Part of a small language model's weights.
Size: 13 layers, width 128, 2 heads of 64 (1 for keys and values), vocabulary 2048, 2.77M parameters.
Architecture: RMSNorm before each block, rotary positions, no biases in attention or MLP, untied embeddings, normalized queries and keys.
Training: a variant of SOAP for these matrices, 140M tokens, 2138 steps.
Each number is 500 + 50 x the weight over its row's rms, rounded and kept within 0 to 999. Layers, rows and columns count from 0. Numbers have three digits each. The size before them is the row's rms in percent of the matrix's.

# layer 2 MLP down (transposed), 320x128, rms 0.259, rows 15-48, columns 64-127
098:545534463500423529530436460509528460505493461627538472577493481505419463547474549500410502461476638471474491521530446483479550487441449506439563510499400428369522441572569460517474554527511493
106:484461350507553511564542484402488598486502522461473444442474519505493556477490532542469465464516473462509333504438420583521480467585555526480546505511524545400559489481482544489403457561486503
095:449572459505456555537552480559460389573409469501393423506514497473466539556489455457466541560481487526427494508503479503499527500502529506549483413546381580519455531501538453590480642527505539
115:496462552527518460529557537494551520490522527531533589578481483556510416441457546443466584600414578547480528445527510448439471563579558368601552509476494524563455539522489515595515647501480595
096:465447526477465505530534554613579469408610443470458544432497459536524519587485539498549468434478499478498523624465524553423479554514529457458506579631475545552467445556506509589398468420502563
101:456429508470619521528440434524536462475460437491495400513538449428490525507490524468507596453500550531465502457472503511504565439513581511446534601505437509544519505449505513459504515509563512
099:417454504477499470517575513593539528397457473499551458554465426463569549508394583461514551525592513465517413444504476446467494522542450541503438470509489514493538470465608471558611484533535534
104:569527508506475503442529515507418401541542511440470496466539534525508463516532414551470551476499427505594539568419417442570516526471558425530493455549520526557569501527507550510466533530541477
102:503593522469552520508599548536573446466466456560564540623517507519537536495500499460501519487518504457581480420547484451459533469459367532426509505609518484401494413535474438428542463508430441
103:469505471503601473475534532649490504515426518480492412487580443542584605507504576568533498466496502488475462391442498504455543447616532510487483464493489497531543480559447479497533550376588473
098:515459535541557537496528451444564461408540529479484525509575365550408514464459543562518589473508520503544560429526545580467458567586456542411561509497515502451594483434563458471453490509539480
105:481546580565378484430517536480554496476489578430450517520649566510513477498468518494448472513558570434462502477583476490477429579487581480579458524523604586487599496514500549590594579568501512
100:452492501510455472460546399555501487483552567542510457489569485509438558516482385500523425552476508454543489524494504525579520422449571456449427495505470492516560479468512462464492545564546574
096:467467563415548496445533538456533460536508451470477460449443515370522500436547521517468574388536487485515563520394441547400514490547557509516520452469491458385547465406404473447546501499504463
101:544462493536577450551563517557450498547511483476547486444507438529548511527496461507443428441457670473488540626450509536495457485602483546485545457578574523524512470482516595537514554573510437
090:480444487501492610475554497493452435505459478519486533439517517413503380506493624510563562601493427626503560544548535485467514538432582516488515496475433569573501553530463500479514498512446518
106:464454480470457506474440469513537466617509510459596454460366464438553458432551494495494483557461552500540420443493535532490495534517431490590482533592407526527464524542524463441481498549507507
101:475483549517458604551412479565427581483461546531515523451479536486458523505486441395420471567479611529532444443485461547471537507460562439419561444447545577491509418458451446452510538453583506
102:465506513555455598530499477518442547488516559535483526527474533572456478436506429551496486518494387417557417455503449463571502431556511561508539506522457532431541637502501498478450477518562462
097:448438517477487533478501483509451353433428615531420400563478448524548483589524429548509479571489511447548478563562418427438454492498558458481467621501546502521545546458444505503492584520528551
104:511579497577554569416481523483483510493514566583563508505409555476512438567436513499502497585428512400481424597510479537466555573525415579581549429450481475472472494501491465544448522513552549
087:484527504379549487509548503521527553485634493387551523481459460490541551508389517406531585403555550528523512503492426583570563543581455470580475451541474473476422390439555418459474522523510543
100:494482438529460428534457498531483524541484421611538414552423537556481467482502558410479421489428507486356490451496448544498539505438512462448467507530515440529404465540424518484503521545575517
094:560475472527446546546410528544449496465527413480438456515575498530419557569534428503464545462547524478448476582511573464501488597429452496499519519488514432465473506473491425483452522490477510
089:451502524561481531525401597492449527423523551485470506458504477502500514474488604487496436534509453467495539551540527489456406446525492462510446579403476520502499411522512532569591463528541490
097:469516458394494488417547429473554537497544588542450532516526539467507522475574488607602562610563485554541468471451453523562515496553516478460551553492467479520506534462476425441540550481543516
104:607529467489576509494530581504460483488532425518493436522556488599445447502492571521483564569496491528497384566487497491481477485412495479480483568527557594560519577503457551541544382468436589
106:551529561379498506575527516487436488384454443470613473503450422564544518447456494609512564453591440561529517514513437501459478384484518491553487559444414434474545478478420470533432480509493532
096:489504581497577561597434489459530446642528419478564457473633506436485444558480465512445493510479598583516557542544486478488499448426518498509551513510520444482537477478497565489539460421487446
101:539437591527485554495447514514446463488429406443475455481404492485605571554539504493498524501608495424409478548526504517526608511562564477458476483557480556477466450578437508477460435509565482
111:565503482514574539623599563529518535546519571504477510488429436485530439508492502566431501509498485471564440500518450470555422491542470640524495481505515429446484503544562414525381471498599576
099:578557516439610476589490514514507455533525441531496482488555501546396433547517531488521526561435532418562571489490410480371528463472502485528547383455467419432475493488543472533484497429554460
105:487452377557573562522550531456517494607468421569504481517510590461618549564536508565485461447516537580413467501445513499497473452601580539531440387438527584501573519519496543472560487404420548
096:403530447382363532496541429462456532541486531452457480445506480476516490533596498375500505549448460484490554515525527557411532454524486455585506571508534456495497485434494478545551502451528530
# layer 2 MLP gate, 320x128, rms 0.285, rows 16-48, columns 64-127
111:475445586570461505543458462554472486501506522507545534518530500503398451555496506514512540495515461478458585521577544455456520464474437507442549515547592539523470529467452405568547561487474552
093:533469451498476563469498570544576485555428450531555470476500455486487449460591415405440522560491485499489525497476600468483537480515516446496614481567405584443434464511615497489506572410538464
111:556468401506456434469468466515489580543589462512458536474483492538438560525537475472441593481498495570383538503476567450534547491447454544448506524543514525509504428553554445530470404488542526
092:611461561577455449468469521493506579444565615465533467454556552449524451522478499467533523542496457469534439552584440568519503519526499509447460495480455515404609468478496515545586565619554456
101:476502556562632573520556550527460560526542504433433544438464537614493451515564476456479461379491465455515541458494490580529529554574422471565523523526518487464443469470490470608448476547476527
099:476450504437482582481549463516617531493466486424472475545459400557537474445442517495436482523415589419565457534504450474471528534516440469514517412497485518545614501442454494436477449550508496
096:455411513519466568539445486487560473562547506504436615441557566475538440470506547522384463529487501541529451496505473469476526501528563477503635531561621508539588482411559473414526495517480519
104:516501545499475535527447476475506394444562513482532551518439544532577518521537574548439384565415504520483459513576532538469477522496504462550466535585568453552468497490517483574435476502636426
095:421474486570473467589535502555447481484497498559535488401581578552491499500519631490484507640526503501551436447508520490544399450454536387500512517476512527608447528387490552427458527513490475
098:589404437473510509420454609417457489469562533480475557537488550534562480564554521403468544533510593484466527552472494438538564537419542529568573448444587450508547463601492449460481486490489423
096:541525473660511541498523477556466603465466484451414472527548543519505456486556493522528613580549479464493509547457534449460490485519471531547551557579470550471461477456392449481527503531508540
100:488467576455491549480434527508469506508489490591484526493513517424578582545435512462477499435436545458474466545395442549515374507446523453488603498499551486521496530507457500519480564464411544
095:584383523489620507478554546429540445578507532597513431653545455564510536571479495472452445495499505427586521574516493491514525502587469583520488447530528491568503518426479494551453462501470629
100:500421388548540582627551470401418433524547621504532538454456452481525530549512497497420443493488546444434521492500573455422482454547481419498488455592478497498510577439530497545452538488472452
082:483520491554556581482544494479584612487530522387453571545507567424514548502463491420481582553453436468450478518509401452538480548503447534502490552533474540495472542514532477510570511436428529
109:482362484536519476494520477483446519483520504533516530468502560617504455581526454403545455508542435538588486476442520510436452507589439441458462527468481529571468494564470530539530464416391456
093:490502457545491513560370442405439444420455493444540550421459515635507540555388495471445521466484489567441449488606445558448487542402505508553587548425506543469577533494547497543501511427484524
102:485527523480631540519508512492476459496541457522427526486448467454548403339585458438588437442501560509563499420491455544515539398553538548512490530474473519424508485560483505521521548534517493
100:408575446471499519472426482572457543517528487458501452474531428658525440524555530405525456455540461547532581557510584461617425411452498554454522490519385485566481533594455473507526503494496463
100:547460513615426496553517468489516528507500394474431529420579418438398447528516433478475530503545526447497421527415489474557445456667523458470533412605470625537536493533483539468474529381541509
101:508556455508445593600476526460394556495490390494515496486491510565459545510592404557465537484472560539486494455473541457557441537538579522486547530501429460439575434392522542477553526459404397
100:505582401500567521487545486521531464594420512446459448574479516544465545519465611509382443552482493452548454519493502565513517425496481410520514470560554462497437489541555496522379629448582492
099:463494554510470571455443496467494429587581504465414534500534502520380446444415527517492480527561517573445365582449546484415592532484519490424561494467516468505440540578529433389421411482492575
093:477444596463456530543555470467438482529478444449529496534418549423488444552554530538424527530498528445594548427489524565595500498439429463486510587418401493476500474493569465538490506490475445
099:591440494498476553588523511466526522507451531440515552486600535443541444481532463591427388468542508489574395505480563529541537459524430573498543559554429585541570581547541484509562418515549499
106:461515470464505452463402478460534495523516499526477428421466408519469599516480512500526551455574443432525489455444567519521487416565531442555584565539550450423446554498500396501563575465486468
116:498490465529529522596434537596486516550533483501608433489461485544595471503486422486509546531499566587432542470529585500507557474471447512373523506484556463462557509486465502517483496526542453
090:617443490469501430442522520540381552517507529477449457424543473484577592530591517489483464405470535490537516398482502510516396441609513512475585525484522500527458489564525421470519587594483471
102:514541486487500507430576469523481477553489568607443526483515560434469512507445532527594559515531506427495417444472508542553654485578585481411494508517451513526565467481485491436503458442537462
096:551526549549536563522544634552451429515515621442545575568547546558543408483499422510569519467489535556454455576448494591456509478528535580523536462523564452421474516475427413489519532521560542
095:514598556444498487505442525473555500469468493426544514486514454409451468426507529534529471466419471533510448550421463501595516567475493513496549489591597584592498546463512469481480565456483473
106:541452508405562466522460551414563506387490409490517544472536484535503493418510505442385579485568454520496527489490573508478404457519489533465482509446496437495469526497490501517460482457557464
089:429485544451357523548442518429506474503408450413499511518498500501488522540528477588491503486624633491443498547501477502568515501487494518559511441484507449445460472537498474553502478335517503
# layer 2 MLP up, 320x128, rms 0.269, rows 16-48, columns 64-127
111:539504523603474471453476412497473541529490567481535418436460567500509464480462511610505396474531468498581494580515438468546488548559549541413483482490489492512502497540518487456469533522511455
098:428541507463487569472633540473505504516410463539490389512524531501474468526533397447512472516546515518462541547486529559501444568444537528620496475554532564457540506483628482527429513505503550
114:476496449450576510499524523532511474496524464505504448560507534509556501519453476423533498541415400459576434399456434493481523530520532473512490464531469492481526523386490554486616576499496432
090:477497538483546532486607471460524487521504458495587506514502482408522430485403422490530529410547402505514419486402497466470496545561555606458557500426539480549547483540465572577467530527408506
098:485490499504476487527507478452541461502513458497519456517483493459481388532587531376417474504516591495550436539560462550557521493539524508539421469508490468560460479428534426523458623560471524
103:487512487498607574610469600433529527445503480537448531440484590514477531465611533463560459488555544499487571486456534558553520511422500563615535602411419464529505461532484579447540539534551407
102:402462527568644500416465454512507452537472574552543409450442483507476471476519539476507536450565430516528496392521472516479421400527564576507478457515509601402578432495474452508476534596544360
104:410559558552517581411452518422611531469467391514497479448535502490494509438455495489476489513590490437421469494426464479456567471462529433429436534641518445446498572517505479394521533472434494
102:516452502494541521586575502599487529597499533529439502473441579508562486460541472451540481554577492493559508551497504610557438554488492428447501403511468557558462593477505545466601468588469471
100:376529469516506521499534459507526470507474500577594491487558436505413589475437466498483426506467582554479598377508505445480531541546433561506559568461418554471548470447540523483507429457483520
105:491555467534551530475510500489445541495454431525464597573523467530485491489502520550501552578501507566539582494462566607465510481525484508452526512483532507462463562435535464484467546605460502
105:443497444533493433452517397548462447540531453474582447506408516428520453457502458425454568452446479545588520560430525435535546536491529541489474484449518552482618491517558570469436515459538470
091:489527508639520451485479479531533455512513427382537547432561447499531489545560498549559534556473554491563452482555542478514446525542458484428397595444470534521527600481570438483430456505488581
106:480534542528434478532508440448369557504520557492449526490527506497416541521439537546453427504513487458464506577588426560521472477489444567459548539481597589486507423543426494530590561512613539
082:560512504462534483548452450564561435500526419551461492538502427520512551492455493535477507464461489508435499535479457508554517487539529576462465539432465502410479492625556574528401524456467422
111:476559546486480493524513564507508500520501561465554517447488533459491446492416546410494461586464519440524395467555581531596511479481492419535552524513544478463505458422542493451545535476568504
099:553510593485471594435365517554442454470542580537566463550436520496540584465529438489467459539589548478473445496448502538462516539517511589541512403613490531609438414521640519552570496437564441
098:451553520490488511540483428421411431501439403458418555512470541616496469478524485520475397474509516660549575391502466377482621568442549581520530512588451473490564521538535457532506475431535447
090:461514383563492534556451516526549380505524593424498516565431564502475437405486489439558546491460528444551513460547507538458573582492460519460518457436595468495538611440568482517446524501511512
107:464571426582441562479450527437462493558531534563554494487483532581603495548469544458565432490508441493492412483519461533518547499502486516520524454516470520431402478411568517488429517542483429
101:442459419476598477467524587544570450504533516565522500462487481469489530540476460518486461462576486504460547561521511486420558425444497506490563506522490503520555486536531438511401483507558620
097:523470496477522591489537517375498443575473486546540514544413475429533516585493423567430529481472514514411482447520459498511622478551480462595475474454450421445454489382508558534524461476464453
100:480532480416411533349452546512497461534428477387482447500543438532420546522433535509462520470560467637521453586468535463443455440516544550477507478603434475535453545518539436524450407544589507
094:453561504461377384455482495533483412467557472453473487554564458493565463565513486461530503497527431614382493400471610440496511532476566528534438512489504449533444427502543496551507525416499532
094:514473471400444543482432564506512517443530458417393540498575528531484577488533527561595467485539509505511451430561557468518496538572475529494462580519501519469520422605509512530517473442557510
106:492492576399453499496339572530521500454461499464525434443478568523554432538505446486428520438520524480471475514576578505465477430460514469485516469485544483593406485473507487545433503405542525
108:528509521487463433453463501569506495519498507524447510395461446529513425546452508499429537371468476531531506608434520566506463478492515471509393445489595503453560519474479562547476630549547471
093:439538515522488492525538520528581531506448489524524515560485397468466483555435573527519538548390466520481487584492419508477510556360464521506504477515462556492518444468521489525473458419395533
105:521452472459551530563586555493571423419590550450459531550521488489507518571559561548533517509455503480479559490437414566505520535599539514528537555439469417541518444502419392544579414494519501
103:549478566482471478474553595468496535461458426478543507485502625515557486486465448569568600579526469524537435589473421545441512574459477583551488524621520582481510497540485505482582492579543486
097:533515488425553562458558517488490496529511475525496401430595465480392502574493574489547473480618492509571530407474411487509495449474567476487521470365429531487520507507568455488440440555409399
100:454542492557445474471480601477542467446524602489486589539521567455512443490456498516523451527462527484478460618498534534534588559516509488480489463475554472488530493542621523495515476586566538
086:465480392501514454482516445364476512520487494437483436428485566491485634497605547430508505534550372432472488543538410484516485485453513492503448492419514550495446552505473482516465522409408522